Each number is 128 + 32 x the weight over its row's rms, rounded and kept within 0 to 255. Layers, rows and columns count from 0. Numbers have three digits each. The size before them is the row's rms in percent of the matrix's.

# layer 7 MLP gate, 2560x640, rms 0.0433, rows 528-585, columns 240-319
101:103125141166142095125069164156112103097180104110145118095197186185116123152164143102159145100181135101103151083146067175139146049138104111049112085116167138126105143149101049127096137106093196123120148187129091140094097134131178154118135143
100:164112135098087117180103137114129113194112067124047154113142150123148151146121083076104094120078164143181102180178143156122131165121127107144076094137158093151155124139157172093144132142151097140161115161057170143141151079101121110104085143
099:081110137160125103170173118103151162103134036122122120127155178082151160119175142106176124160092151167129113160095106144110074113202187090198153099140184130152138095152127103125095097104125074132128186097157168122115130120154147144124104134
095:125107041147123121106148119116141116148106153122150132109141081144140065162121140126148169144131136150112160070155205117144070135092171136167142130114143085125122085152122177165167110127108147111106119096100148152128119216188118086083102138
106:144137166109138164143122101101097129132142137064107107143160121103148163080122156144147072134106147163111108153141129087025172121100091171190121101127163116163072147113096137152133088079163141086154133090159195120185142144114097110083062182
096:094089097184164121184131139105152094137085216092112078108122095147136066139155066087124119143178123169172146125063113113197196156162115150144105087089110121109129162076141156138108152178144135146132137117149169119136115098135136109166146098
102:118087137139058107093124114133138175159151177132078147166119106087088110135063107163116149147179110160137134144149124066112112144112129184159157112121146128090107162143162118138152072072082168095123116170136171075097106143184078137094146146
095:137145144085138057110101144121142142159133100126150093184090148110175109161113142123108196081173176126085123084135094132155118130112107061135144163157187109110180079064116116075182094120152130165162167156131127102054115115114170090119119119
097:072129171170131099093094128128181082104164115176107143157192106107107137123175093121126196109148125131096119178137123159151122145117095124150210125127163145101124105156131144125116150136133149213138155155073162103107123124153142146143144131
096:110094185100114062123128108122115137144113121099139144133189073177183144167103137093118103121138096148108142125248117137143126180085112156135084164162109199140051173193099110156139136139134103209118121107105157162123154146116117104110147118
095:147153155156141099147077162110106109206113119144132142175110108216122161120116125099100068122106136156176075188076121161128158107129146116084145119155105106166120054128132169127132096146122149126133136124116140147120161079144157118143121171
092:176152068091112071146107111112116091119103178115095169112142036163117126080125124093144109137099201171103119123158114136122129112111060140083079158109172085147129127083150146118167137134143063139108108160103101139051119160133089090092132118
097:154141150092112142164114129080177128145140102111168086164094093145093072110126108162088123155169116127127155105115166118145120128142188153121122119113143104115124166135109129130180086117102135170067132124161083143063130124139110097174133093
098:131167109125147144121138137135087158143138115076151157067126123179150123162150135057135140153142135064103097162140149174069143076156128152142085121154116136125136126108166137130138131151127131101035128094113061162148173180111119126157077147
101:169149141124111142101123161172128159171146126171140127209103148117163126134093105157089144156163121135100136162093161120118148134167101109181110133116136107108068151142168121148152153157155102147115152076145136079187132002129152167162087087
099:132081129128111077175148095098134180159122096133114115157131077102080083118131076116094141187143166135131124107104127087135180088116108088130109046165099110082141107164183154163147083157113163057103096146077147116103178121115132133083131082
095:163143124114087129147092135129114089090103137152103136166155123132151157125081110136121146137173115196164144111102135086108063095043130123103157145141156140113048127108144094134134156115136104115176129155161133103105083090113147123159136177
101:154103156121182114119211170094119179112086157113097129057183101088161135153113079126086126095106156084174152098168121104140091168158118159111089112159127099146130110116156084092120144142129066116126137106084153109175105144124145142080118119
102:082153123098106121139121174093136175097093149069117142185126140098086073111116091134075107103127139082098123141159130116078152083161132119149134169158160104097117103181103106117091105097137176097104107032138063104144099134143116102110136063
099:088125121176114103107132132145158109135118133100141058196123141133114115109132082155111112142096172068096151118123125161142143124145106156113113163142107135150125151081158119104143144112103115151125137146096165163094136178092116055133105088
102:102134125117111106165104116104039120117117155187116140107155155130118080128083164152085113090142111171149170182095158115159167098125124129141176114110134099079151083128102137101094143148113083128076141154111071074086080153123135173115107048
096:075136155113134067135146181110119139199092083141099068175157107171104164134152133112110082132131078099190107118131135101149121138094090192113133111155137099095197106113177112134150101099125061108114214106120117110127132094132134080083094098
099:114125093105168139152086174178111121086094085097114142129164115151127136147176154161136139200109136065148080186133082105115139072132107052145152154134082126108088155118119101098136116117155126087145142117110140106193108170053127150169071134
098:102136133150097201188114141179124109151126089105138095087124116155125102095123111176196072152122150159105102143091102090126174152131175114132111111188084104183132142138110087108134168131141174138078101144140134116125204112105153103119168129
093:136162099042120159133146068128121160098177117143099109099132112078193124144080152158142117139134162128101094206128140194134193128156165097052136152159116178108139061170153187072130187166131153147112115153140132124098109110157111113169100144
103:136143198125104169152095146166040121112130115101098134113078111106114155129166065165124159126116149145145121162115126122079111080158136163069133129096093075193122164126168125165099174124084167103131074102035162167139152087185154155140141172
094:158119156140178083149090143106121070063153148178214152101148083085148139112161112113137101162148090148185135096128143207167084140133140152078094105138110183133125108080130166098108094160188116096170185116150092093159154137149064094098157100
105:143131155091155112134143086189125124150190112104127117098144107141114142197110073173152114142148120176148105155174119054144119109090124109165104102096149208098113148085088118149105116115114110128182150162121129143117128156240163170203121139
103:101109127077138122095143133143099122089123152148164099098056130154157122180098147074124109143136197073174127151124115080170108175105162127192155118181078152135097135192123118082109135185110125132079134146205103110128146122071128101136146178
097:168161091122111077129162145141089145156106166145094139106140137141076146116111114153147161099085101083151126064093162146135170137128135081134163107190121126132128128167160103143113126100122124173094154186109149142073072146147190137168087201
101:130153092110125112145140148156165114129144137124113110112136109180122131160157134124152174079085088106195112093110120166187190155191130149148134118147099134069082127125125132144090124129144094176135104135146171149050123133113177188098102095
100:114130146184125123110147121212104159082139167129083067110097156138135113120189149100113148137093104090178120125116158128191139149130136150113121070155092131106154189106112131113147134149099094127061159124159146123174093167139139118166160112
100:153172124107072150145150099157131138122117100165119135118112088116122120076103126161081170107093095066153101096139119115095133126080077140110123106106133179120150157176141197148076157084154147129115185125181155110058112112127170138112151135
108:147115148147113139152128112185089148138082111125057181117189141107152110143126113132096173118111150179154130092187147138154155132139140124200140101178122156100075168158122123130097127167156116166101182080140151204150133168085088164131135118
099:133112192106143156163098146151096194130168187091125151147153096135110086144121137125154152137147142153144094185109164111132130156106104137081106110152130094109115149108120127144184165143032143166152164120173155109172146150138160169156125107
098:144138127118102114127117141138136106105104089080137138136167125079124110155120121113069141175187123173122116147173128147215146122114091128145131111059091100135114139122092117084098143106064068113172113116128156138078137124208111157093144109
099:108107105081143117105170145150104089192140119075140108142133151092129101135049094100111117114067152163189134128135125112147040084170141165159125126105138131088105071129059104084117177146137175179069126104092109129168107115118154128096098073
097:131100099145112147096146151090111122118111134132152118147117145121175123112090179128128106085122167181158136143126080126095139135105112159095104094152135163174160130142112034180092111111163023202087132167156146135170088112115073129112143156
105:098168133131120091111174176215135132188122116128137119115162180110106130100181096163114088161140148120113136104109160145127114103087134154144101129106169114113166132149146160102128112173102155155108127114060112126132114099142104130114084163
098:132118078152164157114122082152207115172085072198158181156114135149098100108155118094115137186118125159113116086135113145072088161162136115112126107140125165094112130117136051129185112115127076161116177124163131054120166099162128108177096133
108:233098152183109103150152140167124133141082106125145108118135139155095110115088127166118080138069098139190128196184066085150131125054104068156164145127136159109154124142100124138175146161116108157161082132184163102182151143107111135149141181
102:100186168104120131114114181142113150107086153117130149139139059173124126205093153079087112066135162135114122085085167142104152168154114149116121092203171137140169133075149165126135117131079115126106121165147105106148150065077178125126085161
099:146146169100182101092112187144164147108127127097132105127196151158128126102122129133083152145172135176106073132159128116148180079170138171157075128106099095127098107171158121177044137094169096089189153119183111132169160095082190134131141137
092:088148103194157118167086134149156105153117071095119085128145100148088139095156202088075146078150115129102128048080121115144105146162086074129113140082172145099132122111059173131163140128125123175122163185091145144108156122121097182149099107
100:143132119128069107143138129150102096136094104178070120083200111130088145133117140183133106143175169138113071139087160114132181160168141109128130133121158105096152137088128095156144142112108128072093106116170140207092119138060133078116143122
103:163130154114113121120099132113122106152122176076135147176121130140151145142110148108131143112101103132114081150111127135133115103118111126115164090103123073133145130074162168106098130105104137069150117127078138124066143121072121135119144146
109:096087133150131102137126163106112128104145091105137098191131148180133153149123185094143102136098114102122116150146080161100131120095104122133148076177158116125138123125092126102135121167118160158088147172107129147104086114154134137152125133
094:137103150129125163134120168106112086114102077158124111135123118121113121121112136100168089174117120093123065166138157160175091224094140118143071113129141126103098092123142133123072153103083131113163111130095094077018157090162153107173157124
093:086110190200106153151160081096081124109073069159104166106172182108089124135085136173129121152121097069118183147140090134122204132113113135153106157136132127156078155169097144126152148146154133117142168090093144210079154117136182129173123094
107:119148108140118122175097169118192140096120094134102144100103120082162175096161130117068126153136117133158162103073133107171156144151155136185142106149130092149141181095124120105098126124145125094164140148137086156160159042169106113123145135
101:067147127137089130110115150083085134122172131181097121215101085133118117152153161123067139182117165112103118141141123123176084119141132079173119140097102126150086105118112108129136109188121106125147126119104106133130190100191133120142141128
100:113159152124101112114099108104138104111100112104097139176111167127147130130143112177089116098101193131104136136101104124084164095113156119114085079096130111181138095177148178098096137126156149151162132113115160088124086136088142096159098150
101:133181184174145072099159119096095122184166195165161130159112106081152071128119142170161210153100124158133142183105154101115112189095160125142166137137070045053168119143137176099130121172066138195128134074158103142143115144180200147169101139
099:123110156072154081134087124147141151188092064125104138136153145096131102176144115165126141159138139146136122143162084116093133085127064134084128108140119140086180078153106112126144184127078082192130173066161110109111149135144109165150137088
098:171150128084165124170085142085139127112144160147100172103131135104117157128150175114131160119114142121060154158095145106193119130112099106105101141120149070106144119074173091123139075171146178106157066091114091075141183103133131087159145156
111:147079166134125147141157133095101128131119173103114155106065073153055159089135086140128117151155083108160056133105130146164194113110146123168106162167154065135143150094190107180109090177119113111130144112132146103135148122058162146154120114
104:113165191115144126170136133115195181150146114128154123141125135175184122160110093116126156166089166145143167169155110054092135116199184109166137159080162167136195166128157174117122102150151102105127201174105167111120104096145126095103168140
097:118151171103074092129133115117076101107142086120134073184159097174131165099125109186196100091157162077137100123136156076127127101073097117184123133173083183102126096135073082069072146148103118098141114128131115152125129073151134123217125137
# layer 7 MLP up, 2560x640, rms 0.044, rows 528-585, columns 240-319
108:140166123113162126145108096167151167076092087152143143109148055169112140157131067133124116135132161148108087153127175113135196150173086116126139142179186147175159119158100182133105095089137096223143049158087108143162155108107122138178113111
102:164076158193155153137187070156174173127116155090160092152157139160181166140120149130096157068088147165130152120140147132135091141140097126133116127149194139136129097111203160074151092138157111052141163145196139102104159157174075125138147149
102:110138107145133150129050119127117155095106116173139159126181141115133131133105074152051114158155076140116139135134088104111141090103136202161128121134121048162130110112186148147167151154107169163176138207139205110140126121143141202065140097
097:111115098115129074122117151089155117110077168130183119121078130148040123054123083153146165111127165171132113113114154077085176141101096156119104129093176200146185055138179112111134153129151204116148104063061083157122095130130095109126129122
103:128125138110120126102096151088075135167164129192104117101079185144123152143114125154112065124133163160130124137162063096147125216112189085129167123130153154201094174151122139109126095091133127153157113108101151121140143094108120163124102107
100:103148135185158064098079152136122107138117127123135099054094086132199069082082102111118195124110132139125117162097091137136178150090152092130075134185157127136133105120178146132158094133143116166129087097110125133138126134120135088117085107
097:104120074116100088120057137154132099175081166132166157115142153177145173081111130166093121091126097116113096120154051056151115150142089181120157053104123185112118169135110056103182144133121134120075126126115143087093118099196168096134075120
100:147098162153114154123081114131072155117150202080208129138177113157093166085146126148056133086141093079071136168109168102171118111131142088099140157141143135139130156134090113099108094155118088077136117113164141146142103137126110162166110120
102:090120088104138168180112135100100119169164094128139122092104190089154138116096124117081116118130136082137108118099186125165144079120073062161100165110125045176138205181134138071126143079097144073135155108148087195154118131106126142124140090
100:172151086169114092126130119099098155142135107157085152113126181155157051067137131128089131154148112140157142116136104137151151071084096113158168138099136136118209146090100096065127155112103153205119076096136141108112120094126156176173177113
098:151101090114136099101105077118160109134157150158138062084150156092121153112134114087171167124113138145136133140132195184140119163188146145140126099048101164121146141120155163118111118097154153168126167154154106077103154163150114120145123114
095:123106139162105110131123095121163131133100114075141158102211058118196098119173140111094133155124124177142094132147139073147159155104125169139124144137183106139110096082135160132091144161134132116154142142153115080139070078137208140127082105
099:135130117099100101155166115178131186120133132132136113106123116112115087106061173138100164166180092127081147063094120139091110186135103214136083151151157143156130123103092166136100105098179120110151100149131137119100109107164167100139104103
100:153075157073144147101160090068129172085089108170084142154127143171125141214056104106148149172174122141135182163188086141140130151163110110147132150097094132134174141162152130098139125096172115096125120115112165160122082117108119151118143099
096:100114092106188094102155122183121137113139133154102092095171104133145105114168115145095180119126153164166159115096099130148144141104114151110096147157122130105126180061149142104086169140154155210155131084200091117140132149124112139112100146
104:194093136157112174154160111152176109141192147134079076096148108157114161174160135168184107121128104214111132115103126065154168158126146055114091141113126148172154141137155107118116128128145127145112092168116058132146171138212119090138095131
097:079146124157130180130216129169125143164131150130155125080142157091142140085130139135163125145111137140111114089112166149116099104136136167143104128139096115149129065108123164143165090160117095102115129146130183186118176158141141088137103168
097:118149133119068190097122110168104167226152111094120150152122114140071107127115165083118128195145099096108136087086149174140109102145142118113141100109127142094198126135156099146157110115136088108114144133121156194130150116148079068101124132
098:177080124078144075133152136043170191108136163206110165157182110068082103111140113134118087080091149149158129103091106103157147086147121156141103153134158131230165151081134122118090085167151093098135140189097143135186136112148088094089163184
097:106181077121119089084087132126102037146155111131100146163130119076190148090053064158041145129104070080082098103176161181162091165168130154087094093185163134117146117194084145136101079057156088163143183173097150155134111048109063086119165120
106:135139077131139102082079146133127111143113136142147109115059121126113145087086068150112184089134115179175207144125110100117167155146120150143113199132113097078171095114107145084139097154123125153121118159093132142130078099126095118114130155
096:152131153090099122077000089157103147122107132147091111143210118104135133123192178189146182066101127144105084148102103114092090107143173094124121109157095106119072118170097093124173131133082129161095167112181106161122115108105117127174144118
102:162215136150104093123129129149108174104139107099134133121141136177082155136125071101089154189158153188069120176100169164119116113139121104131158102149052124131125051181153174097175120118146162061082113126125152091129135110152081147144189073
100:190108106134128086171139103141135180118141129151136066157127145125235120138195164110182130181161150070083098095175115126096195154120092145097162110155104171100079150124055093173085097105104108087096099097110123107133124139144161155157149122
096:151161135133083090101168119154109162127078101105084129118172147142142143157126089147088138189094165125096117095148111060166099157123176101177134041085118149120108102172084134127077119168108109040218082143099080052156141107127162098131119142
103:138097201109129150076091111145130138130080143122096117133122096161168113144136148196107171097173102142134120149148176122126151077166086146137109151105110125173189163084141211156149087158132113133168131139090070212158114136182128121126090151
092:144136108135128122134167122102127147111146081111188103173104157140164159094120150078057105190163119143148182105212124111163138168142136163141130062155126091142127114143124139091099134131133067112108089080205131103135109146149140138100110130
103:116134132090108086132145144109124178136115134155090118129213141111109127161143096169043155156090131127118134121107140153130110121131101143142128167095093151049099132104118122130122166119146101121110132197108106131121130164156103119123094102
103:115119178177179133062101113103140182105083158143173189173086116153116106137093086161083116104097175108179124164118099144148146104131129167161096122124204128186170128054103084140110131178125143113128156084126176178171085134121149156062113149
100:145125142112141072144096168082223076155105146083122165104154144144117145114127065109105134134117119086153120110125104074135163149126155156126180107152102128164143099165144125118147137126158118145138115182170133135058159147157105158108052127
097:099125091106111127149123136117113154104126110086159120138148157070095088100168188101141163196116118138123113104166118118118048138131091201151161121118154076172174111111132134146153129136161183142130169055073179108144141110074123126170092106
105:171110072100130171124120113125138105106123191149120140180175108105127135137140106102096133151085092122129119153150127142084105120107125149131096109090190072133118102097093155121117076177089129091114113117149142133135136072077112082064124174
098:115120156137202182128080163161129122107180096088190105090074111176140139079077071174120097181164071070202110091084076080124071095134115068099127146102176096117116116123081135118134153168111143066093080130200106154154115101138191131092154078
107:186125169093097098116103146185151148084141081064094120128113143052131060110117078165136142106218095165121106150108186154085110145215161134140145101136132125170145102094173117090175128116111145073133115150113196156092144150177114085075125124
101:144182132144132178147103160156188207131093103110133139166078162159141089210133096147095066108071157121053121100138203163096123111143171119125176176135125039152144158158100106068108176177061176067122097140133082096091124184128128145104188141
100:149134134162207174135126132115134117106099197134114120085132097186090100090106132106139142125177134131099185129096115157103107143106108124143109082120145068175110107082115094107088055193169110099056165117154167083108159127124097119067193109
094:078190116101180132086164132116157155123122099112113090185112140088134060154142148079102122119125115079061114164063145083101113061125142165147108079142139091119129118108079081144140146186118151115185170091122091112125139098128148154084115065
100:151179086082139156113133147123106087127117141148149163149130114080100146081121147088177146090128146100096144099066129138114053160113090102091115116131137199114163137129033165169087127124138154130198128057129112221138115142098118141152079173
098:115201075136229124174153134157122167155147124144112144141155119138148138123133125082081098156117137112159144137086178162134112192097146136153156109165131110127120109203012108171092124164175188167090136139059137143201197126066112125123098141
102:098135149111154153143211197147123121119144133112184133152096111092138078143147141108094113138171087176239130158137128105157075094120178126144116117119155079141087130113173078117153090155158144193068076071110116105157120098101108168105185193
106:128161104138064093155119095102167146113133163097104079171111095145157145107175130169068082127141137125115122177121143122134163151109115098145143151114084109048163173131153107107130061137151147121172102129113093160138094136096181133120121174
099:129093160135139152157140127134155073117117101123048119121167133119101182118142122164177107155143129093059133041063136155132134140100164124100154088093060122110155155148080114114179127136147099132106105151180150132162093122102197137103121104
099:108107143212147154111105151190146195189121184106147069136119144110205137131130171150176106180152148094091165137102085158106183086135102143076106145082109113089158157155187096180076115080080106146083099104119145171154099134089135175147074116
096:165104108123079126181103098095038112167127127172153110120210148118110142151163141163144097132100068107158072136126133147091148099096153076093150064096151080135153143172150094151126183099114147116116150116129105095148129143153127093143077150
103:176154139133209190094146201166067161107133102124071170130120126160122153151108177131139072135122170088080096144075172198105129123147161155110108085178166114113165144207139145101165125154108133173108128122131181112114105161139110117150149172
103:165146132110117129133128158142067170150107217097130118092146192141106080178133124162156122112130100125126137147098119143149115171128144160094085136123116120172128074097162110130162127105143136174145092116155154073103113132063130125122084127
114:131104103109195134107142116141156124108102143109173172131109161111144178143166141061086143132177138135099103106134124113122175153099117139165161149169130139123112108145125089125096109094147191136158143125109084139108143156156115087077128114
098:137105112104139169149066140161120193138166077203116171136141098080135131097167154102163097200094172115111096147112099145049144122084102133126161153088078137096128068112162159110116215087112132123123126178155146160146181124082094096115116154
105:128081157111092135113021108085059111090146126101142159096108166114112122105127120123084130136137102156152099126124093091163139156056098133033124093147108099163136072074136107136154094127102143140137117063151169142139160080124114109189080098
109:166113190160164109109122117104123140122145119138188167112131116130098096172162175127092116105108184173094132135113104136141150104141115142141151118103132124098109100176106147144132090052136162125107157108154104073119132094108193148163131145
098:138124155097107083140170073167206157158167061160123129131140103102117104153098206156132143084175077184112146168168103092133176149150162188164152099172111121084112149123104121173138120133115200059119128135140137042152107168127073156142191103
100:122180125148102155164123132147155117129120095136151082082158178065099118150130073141176154065112145162145129157133133125134114160130134122157085095126138081104146128119127160168153125127126142087121121150174167093122146144100135140146089128
097:138085077124129041124074170093141141188135140100090164100146101138156131105106146122154103181187143106113133124134183045166152145159099127099103175173126105110104137084094145145177098134140076108136105153132107110066123126167140116123123148
101:146126078107094108107077135128194150162122137186183114139114120085102156110147139116142108112148111088117077180106115113072117132091167138120111165125153114146122157115098170131126114119142125129137143236145143175124136139196132147126120143
096:108153143125102202130101181109135136151084118118147123143136058104114098081161088121094102159130097130177126069155132172143101102139106107116104137114121121108180122131121167187152153145154133145110136052027121136121163115081111078089153071
111:140079116141115155124082132093174122134153147092115140118081120164089096139119130139153218159086035098175083145134176101123151101137095115142127151111130120116137141106145167170171096165180134154082197131138032157141142125135093145210154130
102:116132085074117140127141147104171111140075178159086173150085129179168139092145068062176170138159113107125164102106084094140106162097149137141105104173177126167138106121157128127098154144098171122122080174163121110071160178094129160163125138
098:101151116084100135171119163112149169078081101126164087139144117107121110181123128171067119141096145174153085136062127154154101072128151154054164157115168150099152148115080163068100077124140136092112051133149109146174106134148179141091071133
# layer 7 MLP down (transposed), 2560x640, rms 0.0332, rows 528-584, columns 240-319
101:104155119104168152123160154127149120092116116102128173141185108189103165130133162093183135127130154168164119102145126138111148153169159073137148132177118103123104143120109113073153190139153131155166127118090127136096108155114191046093130153
100:141151159120064129150199138111129138175088125089120125167157107096132186115162106126114108189192105157154113100108148119126157150158133148143074182094142181133154098086165120096111137078161095123105145092106098110157106103097071134137088124
101:163156170116133103210174093104141181147108167105118057069156111149115123139133141173074114119130168085103140132138077156161147104116127126142196190155114129107150189137111150121147122097106103152139147099115097050123133171134136166123149090
099:098139222157114119164092103153047173123162072106110149108148150066113084131125149086124107159168122110104144098167110142157177146104076103136084153170100091129078153114116093103171178126158131142109082163132139155116129093132163138118121141
100:091119140194113148118151123118166182118180107134134173143135089101152133142089210130125115199071155210212116075208145120124116140125143189098174108190133130138147111091170133100127119139114078111131129112144091086113093164145104153125140092
100:180103124157150118109115105132118131130123098098094134114134137144112103127126128155108102135128115094204144148145092119128152129144169138176097116185214122166144104151109102103182114109134141131175118102082109058126102178111118157107124111
101:090113149114171103107092118186143135119133137128162109089173123083107161098118087090152138181106096145127142149159170158143147092167135124114084123177137098158101096165080067103178086100166179169126097162060117169055129143098058157086137167
095:121174094149077139165132096092086097127079163099153121181112115143095092128199116159102152074141151078138125144166117088125096082053087096156177176119120105133159112178115155140142167142130229145148126161118096137116131104136193147124134134
097:146067176078109153020108168100095130107113152097171128139154123136128144128114155090145117088119114100149134126143076184089178168099157080108163156171109169092132116121146106179060104146118159131100121158222148123125133148117114067118124119
099:116127101159124131110105111215162136127083136112150109114124099111106089159114106180145083080119073108158176115108101109100113158144107152121073127167176097111157138101111153116108083108114115143103190163171130125158171120104134148153164099
094:086140146134142129110129140166136069070105127158085122155090129186183084124139108105134077080103076150053090125158148125115151128112101067165199137107146125138166153083129072209138117109082122138121147117140115144134136100095133177160082166
098:114124157114137148128070094103154122087123143108154147132102087131116109096202161081150140136113203105146110098083152096133104186163136128089087076101134096122103078105123122132133006146106160132149136124191115110096107138114159101128115156
097:133176178082119139062143147084108133106081061122122156108069178151142115160133116111119142156122116155104115071125115156128128067133095167128206121143175127079102149129157173138127129105182108142133137059122095150115111170139118134146124150
096:094175114079088135179173190121150113151111121122141098116162139115116104116123157142113139058084092173165142147116115175108112126058077122148136086137107150123134123115073191054128081075150181165157107171152108168102118186149120136136127115
101:180096132149135118126133144147162121064121085154168159120132090099123133129086138219101174169162104089170164108128151212118123162057092125116148134077155059162156124116163107169052076132165143194073065173116076129167108091127135132139135156
101:161107135173149160149144161086142114073171176096167148147161113065099146130125145136099127172157157112106109154132145093092105068119117124107150191153108112213183147105070107132145135079106106081126128135137078145132127113149113159158122140
100:095079139119118098149105061123112150176131093118059120104131121080079109144096164114137092074127157111108163120043134069081142111122115062150107198126100153146163180094100123148110118115124134155095130143093141133178212111150119132165089139
095:132165075115161116139124155112168169119083095108118144176174165184167106148096114124100140152177116107109124193175102131145096173154207217109051144119169140224110126171158086091144128059125179099155110142089101153128094064105165156109107164
098:184187140086101158121112125113121106126115123120061127079094136139101138095153081131145178126115068094141119153194154119123122166097124187185174109144072120083141116191157089089134163112134114181139122101145115144157075143156082134119110192
099:145109095157178082078137143106107151127137092096116164115182124147159098163125139090139202101068155110143212104101134158106120060099088079104186130122165182109197088140150132084143021112117130105108069172104152188108072101114108089145108144
105:163138137123139146146139131085100149150097105163143147089116135099157152090055115115176166177167086094117100078096070147064116103142151123158120127086156107133102098145115126131197167092076157152129097149096116134148091129125141175137168097
099:105120084191131138177119156140136125119153110096104159129154131127203135068165140153141084110077178100103093124124098092133119154139086133133117195106154201097171157128139163085146105108090125118144143110176138140202113149115156113138025157
097:117141064122141110111081152199127083143124079181139089141091102119074115136123088177128103146140111070090205038161101135167101132081140148131146142099053152129139087184145093108146098133134113210064190118064134094100141142128092088131105106
098:098172137093167126119157082115082120092161176133133095127107132157133110138174174191123160185091157128147141111126106138121152147125107118143105140141145143088167132148106147072161071133148096123143140083095099156127171108087116130121181214
098:108085153100209107133095106099140132167098108145118115122105180103087127156110170136135094166142115150126181125084158142081131151133068129114115141108152109164144172181157157134119148101119140109141093091130195113147084157116081196149098077
098:128113162111088111081175150114173116140176115133149088038159119147178145110117161153111131171160135133128087180163188120061068089090130096082130085136170083132161122134103122115143160113121120125131118111152098160158134176164149166087118132
093:032201144150152169097119178115140112167144120151183160078145194121094127141124121133121141128086073098095112097057132094097093129140036113085119137127140122106122107204194073137090098141117113117101152142164082161066117149100150089134089155
099:102158117204160107065149156146169113101162165151086157129141180166099085152143090137110099094105131139142142120107126129128134106124132106139116054133121098133115118113080115105142115129175081107163087213102144139097124113103183131110141106
103:122158123097159078076161113122105143150086180112102173152089148086122079145122125177149106122109131058098167116192155116119125158119189114114169132149141121135122134118102104122093091117131189143120139142112137107157165107094136127102158116
095:130123109099079104145093109144140119096134160150170127118136082121120203125129182121149107128109134157115126128142110172117130134158143173100175100158120134127167114132093168195124087156067138092069112142149168108175167129148155069147173115
096:135144150024156115121143156112106136167184156178140170149080124162138171158137148107133154163064131078105156101142088132146141157160098145163109115142083144112128099124093103130046165114101116116103138188096189101155061125090154129149151117
101:132156117129078148111118132178113119091112090082190134120103122132093122099075149103109188109093169095094163098143124163180159172136144107131122174107128163131116133092165171131098162157119107129143151145093081147095078105124090145128108108
101:096163203077088159094138129145140143096177110122147089107145123133070164123141109105125103216126171130147167207129146133139134132111101081105193121076126098138117049154165166117134137110118115094190071141120159141086097076141153069140118122
100:142106096066055139110074094106125129107177124147085111142104133075115141091156109119131174133147152142195107111092118131164156104117150111113156136075167180098086152156137138178169154154139092126188092130196199160074139150109135055095122104
100:137124065126113120091077062141116132141233114150165145161120157122144148123116105160137153099172151167118110154142115103090091167121129154153128179133186107144142143085071122123134069196141141087125131110128144142130131136162126179172146117
102:168107099146117165102131182161126136075116159162099086148162168099186113085092144121128127138077112105131059146182140134167072103137217115149092131131081201090181157167126132116149081144154127076156138094147121124119081115170138095130129137
098:176127111125163146172075130111194131128112074134126087085156133106106162127169108125141124226108162100115088184109112133126077099160124107140133076103160190088116133125124117123081123076129143132058161159155094117118136072139117076103156200
100:129141141122090152173090119106141119091125116133170148130164086077090101130136126102132090095106128092091142156127190172114139098146124108175052119113143139111138132140113134101163094159185166195164094109172084231127123133114105145159164199
098:110119061151153119096154077156146079138117096127114138142112195157132132178144117134086176066163117133148202159175130187134086078163165152120163133146099127078141233144175081121134134145136131144138133156071121110110167186189132182151127092
096:152125091157134190162110134130162093196140118143162155116146160137124127147134121144115113164134144134122131078166154134128187100117154159135095140139138134130129153119103129134126126127103104145098148138116115094145104070119166071135113105
095:180132153095208131141112193109070087098151125195150115166121157130115148172088124130109098084126123136141149130178156082089102167077112144045117157139160084100130110092142118073090135147160048148155079111100134146174089119143130069081094222
103:097119104123128166139082082153192101100126102116096147101142064118104153145134162142132168121103123157140126144064148173114098142095116148135162098131135095115099078123199126154125143164162065122216123187187145142119126090131131083147110176
100:087088119132194139141181101102151164110105140178140152074131136083083186147168157112156151144118187074117139125111122120139157157157109141103121056143145115107099095143109118122086155077140109105091181117091135101138144194163159139145171171
100:199119075087118140105062141068135150095102137095153131096157152115129131146115157139192177130176164226111092108112117155158093153134161131096149103121116142153142099226132135141172149080153134144135093101051124125152126179107121118095182124
101:142148080112099174090097090110137186164143137113153112113123211125136143104146126168089069131127132150103216091149078096071115171137200152053162065101135142079158064097073125126154090066174073116079173116111096093064118103124200175164135132
099:130184120144106145155073054083113103111173096177163155161152051076103136095137161165173147091113091109132197075143135131144161112129113105098143058143134116103175102124130131176088207183140112101158128119139095108175075161090128079101088094
104:092138119124142103099130128158120188119075198123158110105047176097154079129173099101121161041164117111093115100147107106098055129157178078117121153138164160140218119171103095074111116128128127141097146137193038118114161113156110213123136145
098:130170119108197159103133106103132098143107225106145147111137169189083188177125158147121140193112080085132127132118159146134121091218107133215129105141087132133101155158124167102096122154160118109103172170129088114161115092139190133092154117
096:107106128170129169108164181154171133140116094111132137131136108171121148094205185045101093095160135132161123177100100121109119113195157170121106139120110101122097150115109173154117143106133089069123158098111163121171081108126088149204086129
102:150124107143127130139158169116147164184109086085185157186136147093082162116130142141076143184123109130122154119146112168143153098080152043088143153110132071104086126105120142114139129113090125082130127134154142130125133072134138066196155081
101:153124144096175133154110152120164120180157065072172182121164096126135133078091112166131116107147103122169113139138106128135140165160098104110126095131121146140138181126147138103136161101137169098137133107095170152111151156183117153153130102
099:146088122094102132132132108153135132161113167136039063145144105130108115119167112115068059083165114128125139143125147117109091126107103171088105057114158169119173140113150099152159146107166086170158130171178129114159170144157152093130145069
101:163108097132169093144148113129071094075087139140121099142188130116179060086078122078188097133069141112100185142120154112130138076116152123147185170084091140124128138176116119158135151137142101158143193105070083159146148117138102151125130120
101:098106098138170113100116191103111096103097050173163118104151111163133198167086132114145076093130135105106093088094122158105112150178195113156164117132129121094161149147147102100123117152172143151160176113109109180184133134154151153103074121
101:138108072144110088155107111087079103132178171119125151159167071070099091140072112119129146194125114176126134068127117150090136094120070131159113132075141149135191127124145112137111142127153145147133122145114113146135108136158130133148058132
093:132055180120138188137216171181155098141155168133081114131174174151139145139115083143169156038143188113143093095158106148158177140117207127147113101111151105155100148139160120105116125140063155148102093098168183132151105116150160135126149109
107:111103108095116123130189155156093190134100150166097079156094178145087117138143113107156145082125187138118127106072140112156110165080092153143144091135193122158131083128085070110116103125104158123164112121105126147119111137111112132102217157